From a checkpoint of a small transformer trained on Wikipedia: 2 heads of 64 (1 for keys and values), normalized queries and keys.
Each number is 500 + 50 x the weight over its row's rms, rounded and kept within 0 to 999. Layers, rows and columns count from 0. Numbers have three digits each. The size before them is the row's rms in percent of the matrix's.

# layer 8 attention query, 128x160, rms 0.113, rows 0-51,64-115, columns 40-79
091:548553520539468464475480498459433564644484516549442603469499514492553445460440464390541446515433580575502483528591512509
104:486513476594501485489476481554540399479494461527490432458563555418429542475632508468487458459569549445500523555489569508
083:489526491461573472498610547547535466404540520414564403544481498476433571549642510514577554441497515456469482454397509485
092:508484469559612633588547593576589463323477487543451473499522441484494601418588479586460478511500511407483478557513547490
105:523495525594531500569499572478522501540522503460493493518500520478537411473509456594476535448486500460493483488464524497
082:548507412523513506466490566630603491434560456524519399563526439444512550512507410575455571457437554467474478479430562475
090:524499420638557433428526468529469454532460418542525501532547516569651489537537454505507625537477474572501497526546614496
081:552510477547480509470445493599495577475451574408468404478510501493513486568438459543516486502526497415565444550467511473
089:504404550539488523477495469619539560474528484447477467516617582446464539519485544540550527516521550556485539528494574414
082:522556483464521489459591506548532392489481543581518514490500461594498559519550480541492543512528517517457513403508546617
072:621507457520479450504471495428482430515317488498539431528562509366556498540493463457526446476500600502469594485559475565
086:520604539402504518531562458431436558477464510464575575463546466500547537550492436524571460475468479436511520568583492497
099:521595447558461572516488454562480529405528495461444483436471504473439638396580462539512417548422561513428458551565384499
070:500492546444545604533485521497488489470580400535535569449472523545482557485593458515510596547463515523456435554489495528
079:494536488418471426459505528551537560455487507419470416449545402581484473490666530532494508450549432419583498515529509423
098:539528524495460556486556484537511422655469483478493551500425419420473469512512536507556530458474541501562494464456530524
109:470468494497479342446568571541482438540428511438524483534519566436516420568497472454487521532562431520592467508518430457
113:576539500516592560375512506595536495533501569388497434520526519556476559485479546484579477484553499525528572402452515525
065:402383517569512500511618534478544462436407545522513456494421501492458507494459554549559545511522513468613627430514479549
093:452429516518509515531550470502497540492477572518447480578553389466549506461427471483425555455462444474441633542519464469
102:489466462531511544562556524569494410529476437509418443507517534481493488449535619489457520514446487422511476486536499392
097:577438475469480411576412509458482505487501589527529533442515537495454503591439539501406500433510550501574501452513410462
096:533492530501441544536573484519536526500526505602531459487403532649584438491421577489470502547509406594542448489593528525
101:454548486423502509558428539384512515543528553498541579545516491590501502494487519473501488402511553536434517523496668538
117:595511502498612552498467530506551477550543562467410536443538490403466491594463547507501464557499534482554562418412536428
089:511446444512577422500494492516453523527430485542550384512482447549497475425525539511460438505503551527534513489465487446
097:521570449647486524532570502537515575543539519470462545498526452498451451472480436470492395445419549508516423547513573482
152:580552441458552574526495471462509515525495493504456497494422434526438484539566574567512486481541529449475529425478537482
087:456434461601557590434507523489559464448512503510473400594501485404428562432545550533509588582498570471372494500414509450
092:543453476479429441415426531481494606439566564604544601531487598563514573492484445506508538489572530584462515472603521498
099:535498523442530452541470544379488502362534468530508480426530561499488503410491541537533484462581530498526499565441541543
096:537483474456506497534493524527502536500484556515448481474450542419490429621493478511456512463577459475525468538489531621
112:541548441439536514443504537436502530500509577449518562550486411487553410495408486440533381490523520494532446499512460452
089:437473569572572429513494502567530505468482371486499418447535544480506555473545525572488524533538515465475485496458502500
092:585482574474507497536587578588487529424479515537514458526523449490524449557563508533507546508415507485481535440460521448
095:586476490436490437504487416442587510510575393479537601553443481461531491592431472529446400458496430499553624563460471457
086:483432613457422393497453441455524523486566502563534408584508526557550424514418573531531451469552396555463520531501512477
087:433555527433496465474512506499511456473452441422526516590523458484413467607505543582578441476615400496526509383523516431
076:478489572466559524464505563507525510555567481465368488422457514575532563463549453496516548533560566513583599505505551492
087:457499472459470476457495476450517532441540523433492420484498445523443527493505498634438535497526497495372424555453455458
086:501537564460478480526529540454423536509479505506500496531617567499611431465480468497431416441458407546489492495540448515
083:543505562477426389546489506498517521488506481531541532452504507541536465464493526538523464470447456549568447533513438497
096:539436627529455503500467531436519471520446528545478490614475468537545558535553481482445488465496624504440492580564555562
088:456473493540500504510586448553525493418507505426498460400544511519521534544483481455513518504537495453501473517486546566
066:607506455518517527505457476450474463502449526448518603494496460439459488482494455416496536460434486476470536472513424487
108:450508491433511493486517518466532546526543592466624514519537498545520461498540473477445530466540461550518514473484463606
092:563508463546466574533446394481484380428528553526438523395441471514455531593533513529470477525542586526495527400546449413
078:508520511514305515552465575498479469598553468470454530587536524508490549468578507511492437536514567511410591528386461482
073:493537536533520551441483470589483564477560482496423377445552462575510393532455529416446517487386553429523531492434433504
104:510509470573596521469476538597532507617423500393498470469452510468405469504495506560502484430552538451515521518550492520
099:434480477610438441563458540515455459550537555464525496515534545527537492570497449503608606519582508539553470377549418469
106:434477505544360441487387496452475482470486632498552612520519415599587445546490465430536491496545463599442472511461460557
049:491512507559512557519503547458485457556485544539442522438486566500487533506458505499546504521437476596508446583545546488
070:532492492415545504449537463500507574448476444518484524494460502493428541573537461476597480452546498548559441427488551585
067:513452392453526516448450518510465588472460580522497471507483437475468480514547524543485500544567585461456563486531524525
064:566526464506472504520509520598537437451532472513469439571510429476468559473570509574482478517526555377477487542455487526
080:559552605531384445532474526358506475469538581490533500468559400547544463495518458597522479588467494576396588530470457518
078:492461541426403524404442527588537561399547519419526526546499543495450504471579529615519527516544560418441470451480470508
078:540431639407470518461484506485462431444553454495470531534507470481547485463492451522539499530429441459543505542502477449
093:424550458449469432506482493546419511524481508441480433401540562509511412539438596458503487554545418503539425446518577542
087:524575543458491561496492519488608434487482500467447451425539540449451557465574447614467513483515593474504548520477553488
076:564491414444543480512457482519437495448517537428586466444460534428470512496506508561524494526540634420491515537546528478
086:464511514509543567445603537548497587503503463463464488406524504530557535479456475431521545518569528461515451557548619608
092:492489473536401493474523414471452564450436590473490487433447556374456525533421460463506470502469489503491511588536515494
107:587595514496498493531554474518516400613539479581474554579496427535558604438486476465458474524457574450534514468503429523
081:543516442508536491543450591584435568527507433533479424472499510601586567389532466494464615570480519441501487546519580459
075:565535458489526527478518547624560415454520483519450531461499526501456523479562558563457515461503432537583374550516535520
101:431420597586500527480575552564513507553474610475445521546525440500485537444503508480453492527488511417447447493465532557
095:543432485551420451482398438515437549574486470518477507389486533581526532588388478453411492507455512463464581463514430504
107:472529606464524397502458502494486533478467458585528483530502539510497459543473379512489552587440481491469578455570585479
084:494461515461507497472558564491535476441470499471461458489433476547597567483432504537534569602449493543526507485541531502
097:531432487515477550468554513493492596490499482561512497537459545479571498430491455516500492504477494499378491566463511494
110:499505510472438572477504481569478634450559547420588436552524518442485637423470578406551558496457448423448471543479520542
102:460419523542451451524486528476400497495481560536509552546472526530575440527420485521549631505428465446403517566587559550
124:488541524510456492585561557497540405543458535594505517501556526621550427494493487462473563524486395509539545515540507509
140:488502407462537587466475524600557469483613423512440486427466478461464605527469507513524480550538549550530544430471489480
116:435479438497568499486503486551448564413492532468449479542454432453450468499580464498474505489572486481520488476431462483
107:529495428531456457513485552411488431550468515542530473525485578534499497459431483509485468548530497567407439465545545435
100:499508413450405522511572464554453499475517507487428569468551518485530491488518556568526477527489603569441422442485533420
146:512492425513488499487528513631486522507616477489535476447455454479406538553556521541513594497478515513522528462504445429
101:508486474469474526545473485502563508495494587495572493477571565480509487465510536635625501512529606450568483483438487419
103:593502483564551494500401503513506518484507415530447501545533501549526502445478561482520535494488473524347541527557494526
111:533451483561478500503553564519450564619531510484569521547500482517604475671438531576515517541348531517531506478593587497
115:542418410450576534516448455513593474498494514489430513392463438472433551466502579588506482453552568482527503462387499570
069:463484545510567480463600508462453538480543526509478613487452518618462550499522479484548447443457490625513467431547584595
064:557508474459455531501409553601484442454458459478531393557545396461472435478497545543387474598498537359458488521475476478
067:524508448534502482472502438556508378533502481520525435540575434475531438492462591543500519421567480508472496553485416458
080:476491622528387422535485588399526527510517518465502574544539505561572500520427487558471504466441489524461509561458446472
054:415480495490439419427514429488568521525539513486510583513486545545488391570546587498453491508553476569470442412505454472
076:501515549578532454612516415515521452528472498513547513612527532437543405507560547628511441423500500496471501445455541449
065:504499533538557466497491473509478503509510601472551500507568455500544508514501436584633565592476590530479479564495494605
089:407529444554457500518521555544510500553540490492465389439411485379500594464532444489466499534511618422536571454452429446
087:591463518382535481567497476406491494572486493469474553502540525472534410479494474517546446457511472470543536484447555470
103:612505499428445516581576532409500480531528576560489442521549544537556370534538513509465482507527471557442476535530465597
103:559516584556487599513508519426505505515418506478506573539492568563469429546500518526490553476475618459487500542471505514
081:479552443492593422421495534508518479480529521405504488489520495575422504486506554556503501456561463515562466487570623492
067:506439503469520505465473563476583499445453528473450598497550468448468480494527537505510388476476505607504585454470440377
141:566468528460407487501517516510471482496458616584558436500502523521534450510526450520497605616409529540493484481530465563
093:520506524571485542488529477480419561467537541474432497589440649486528416495437578476476507450492578562445532464521460472
088:495510426468491464409449499488530597522527404469565498472569432534447566494503513526465492512507420433546591588490572483
089:408463564589535473427508577499589513499592508518443529545504500549589444503405505477520511507510389538539439439487473456
098:535542516542611519484497559533494526534548502502478413492533379534456576457594535538537514433590595522451513437489477504
120:604541475633554555513443506440530478522612419477552513545494525468451561456570569495548479513463533457460527468534554406
112:504452434497493437560529508392509621493440520546488560510427468515545457479469555453575542399474448585555482551551548545
# layer 8 attention key, 64x160, rms 0.106, rows 0-51, columns 40-79
089:409407473541436521535466440493549426565485575485572525486557474472488499523442548446539442474476487561475507501518489484
089:484515503497573523475471477496506540460487518518494593524501546458529487469481476439565494477450515585596576491555483374
084:481503552447499518486474481588589435510567432544463467464507555516515588432546549527552486558573506537606501454516550537
081:460521419423506537487542518532535460434411497535481446444513399460528482553522377606503588503571540513534526487496537480
093:499558592481444474541531522528525456518434411642548496435458540534572554450552462627435599539534454485500563482537570516
087:585442471444535475484555507497515504505495509485475454520538472607510519435532547561578499551508542428482496516477480538
084:471493438522555428489468460539629494496526457504532549571477512512484428537536509398539490532557461482544498477543452535
091:498503382501600586551460507522567433525568432500538463467433580549452528602545434432578600570578499569479523462498448484
103:505537479522454462543543521476474499420454483486467528473479481503521453522464508592453485618608537303543561482478555520
080:471512490511578476480511509458569447526530516508460465558436524512508435527524580586573640518489569542540512486557471504
092:465439427461520545516574494480524533514493560480560548460561563521485454505517472547554557557529526479548518443537496476
098:366496462535495441490421516510452492485462469449454472494545477568501550446572596546490491556512542481497514474487436465
096:505442531612513505520475455457486512536509500380602420495537530476509530587479523481490508520522548450479485484396499487
104:443536435495495554458536562462585513480524491566407575557495525473505481420534531506517515543481548492623593505439498555
100:441411458579555547540513466462561448547448453497452480433431509533499493484536461517562593528520549533573613481503511568
098:460462490520488438473507455518493401524543503523496422515578420493486402609439493454543523620566497525474548524487451474
103:526454487452414552483479512467469530452463503513460478547489463485540599500474474539432539497560537506509476558510521617
097:419497560513508518616488574501478552469554489471513537513529580480477413540580537460435466505493523425474423562532520552
123:487482515448570613423539468554532533478482522568450535522462561457547503546573475511503555575430525494690526592559504574
108:537488480463454466482482477487522501490538447527538582473515471507441471467500528507390382526501515602436466512509465493
114:458536495495579480453435494553469467447497520460416495458500549498548523554531459508511537525437478509620552472455460538
133:493481504472454497509495447444467515455466525540590525451493523491487482429519441512465444520522462485403515487439482502
133:513503490459489572494497497481424549422461481527522535480597442460458438501490525496481457461435479545427516421565514425
104:502524479515425485488496530548457527443494513493536495532533446492553536467543448485436578612446490433479465561447453530
107:449489504499522532544434491474509366520484546500515367565513544504448507512466492529481514416366534404526468551427517475
105:525512479473455497579572464516559533552496452459480426507586462498404449522440536580478465412496466469442566604489444467
092:552424519548529590433448531494441488527606423412601477498448360523462550498498544520470472574474439422486606480462560440
114:459522516585518567494479485478578516533518404444521438443443488449477546475560507526545430512447543532497428560433539451
102:478507481530491487519426535606585502506483421484436490385537529523489534475521562424509447502577529490527398520484499528
103:568487442483437344454437506515434471501468535390465419528529480555440473480502494523478416480533513556485571517496617546
092:574606515408448492529451491459509438458419577498486526438454538516542442483486493511506526520557543557520447562608531478
109:433479509525523546495507497490519556548457460545524556570531482438410478573518544458532504480421562499479536467549349514
096:487504506594560481466524448463503493541480538535450596601497549443545454452451481430524476523387483548516496536572502558
092:451546401505584422485490560564534508478548536414436419502494452513450440503492490507480514501571564470536505458461479542
089:518590539527613524498471557502500538422542444439354450469492491608469484476545546492463496559623537484572448514523538531
101:527531638503547477512528587467425537563444592579487493550518544432582453522494524472432486532498505534500453482607532565
093:528376485489489477511520462492448492455441584455456452477558472432537479512475493399550522483427545554415496519486438573
090:539549496589482410518456551498506511541566491463535515423546528596470586518512489495406576472579517502528568523522547443
085:549608529504573435561503529485439465400525531529467532565462550435557470488538510558535457455547528420653491424567522388
094:630537487405500499482513433529497477454497506420431390450586560523523517557563463539538559491522523459588499396442503538
084:486518563554378516484454413418460456522508533489594516448444484534579566493477531422453551451462468511395511502505409523
095:494522496533547481452461484544455499625525530467422560553482520460419493541497566467427470505507525481423569438474554392
108:557504532516522498466448480477491474492468475476461530504589525571526499534487514445520447575486531485546466489530516497
096:454500476573512577466437542564491488540508437474478478555493372507498518501560494549529594486485521436615492466517521495
089:530543518542434409515456491524431558574591584461528500490507518444503465551467505448453452432497508576416504522468502491
096:422487481471455451492441503568545510596517465562466442487585505527486603423465525524421473476546528549498520394415439555
094:412475527475514501489536541452450518488493574534486430558514524524507541499494456490472434506481448527462524530504525517
103:460501492492529473507573524457470510495515513505397593507536508397425447491564537430566403469535550502484445383523447531
095:527484501451495454556470612543494476494511520528489514592448480502532483491655418528585523554427501481622463451562542483
100:555558423372459465462464401582446513475413561469505472537633437469530475381503560467551439474511462513520621450442488533
101:449531538567500499522453536473464535408492495487565521468514546477531616507481542505410503480486462566438452581467575507
100:507534493487583487554486522502523560393398540555523401534393486554522414583407579541455405521498430508618479369531499534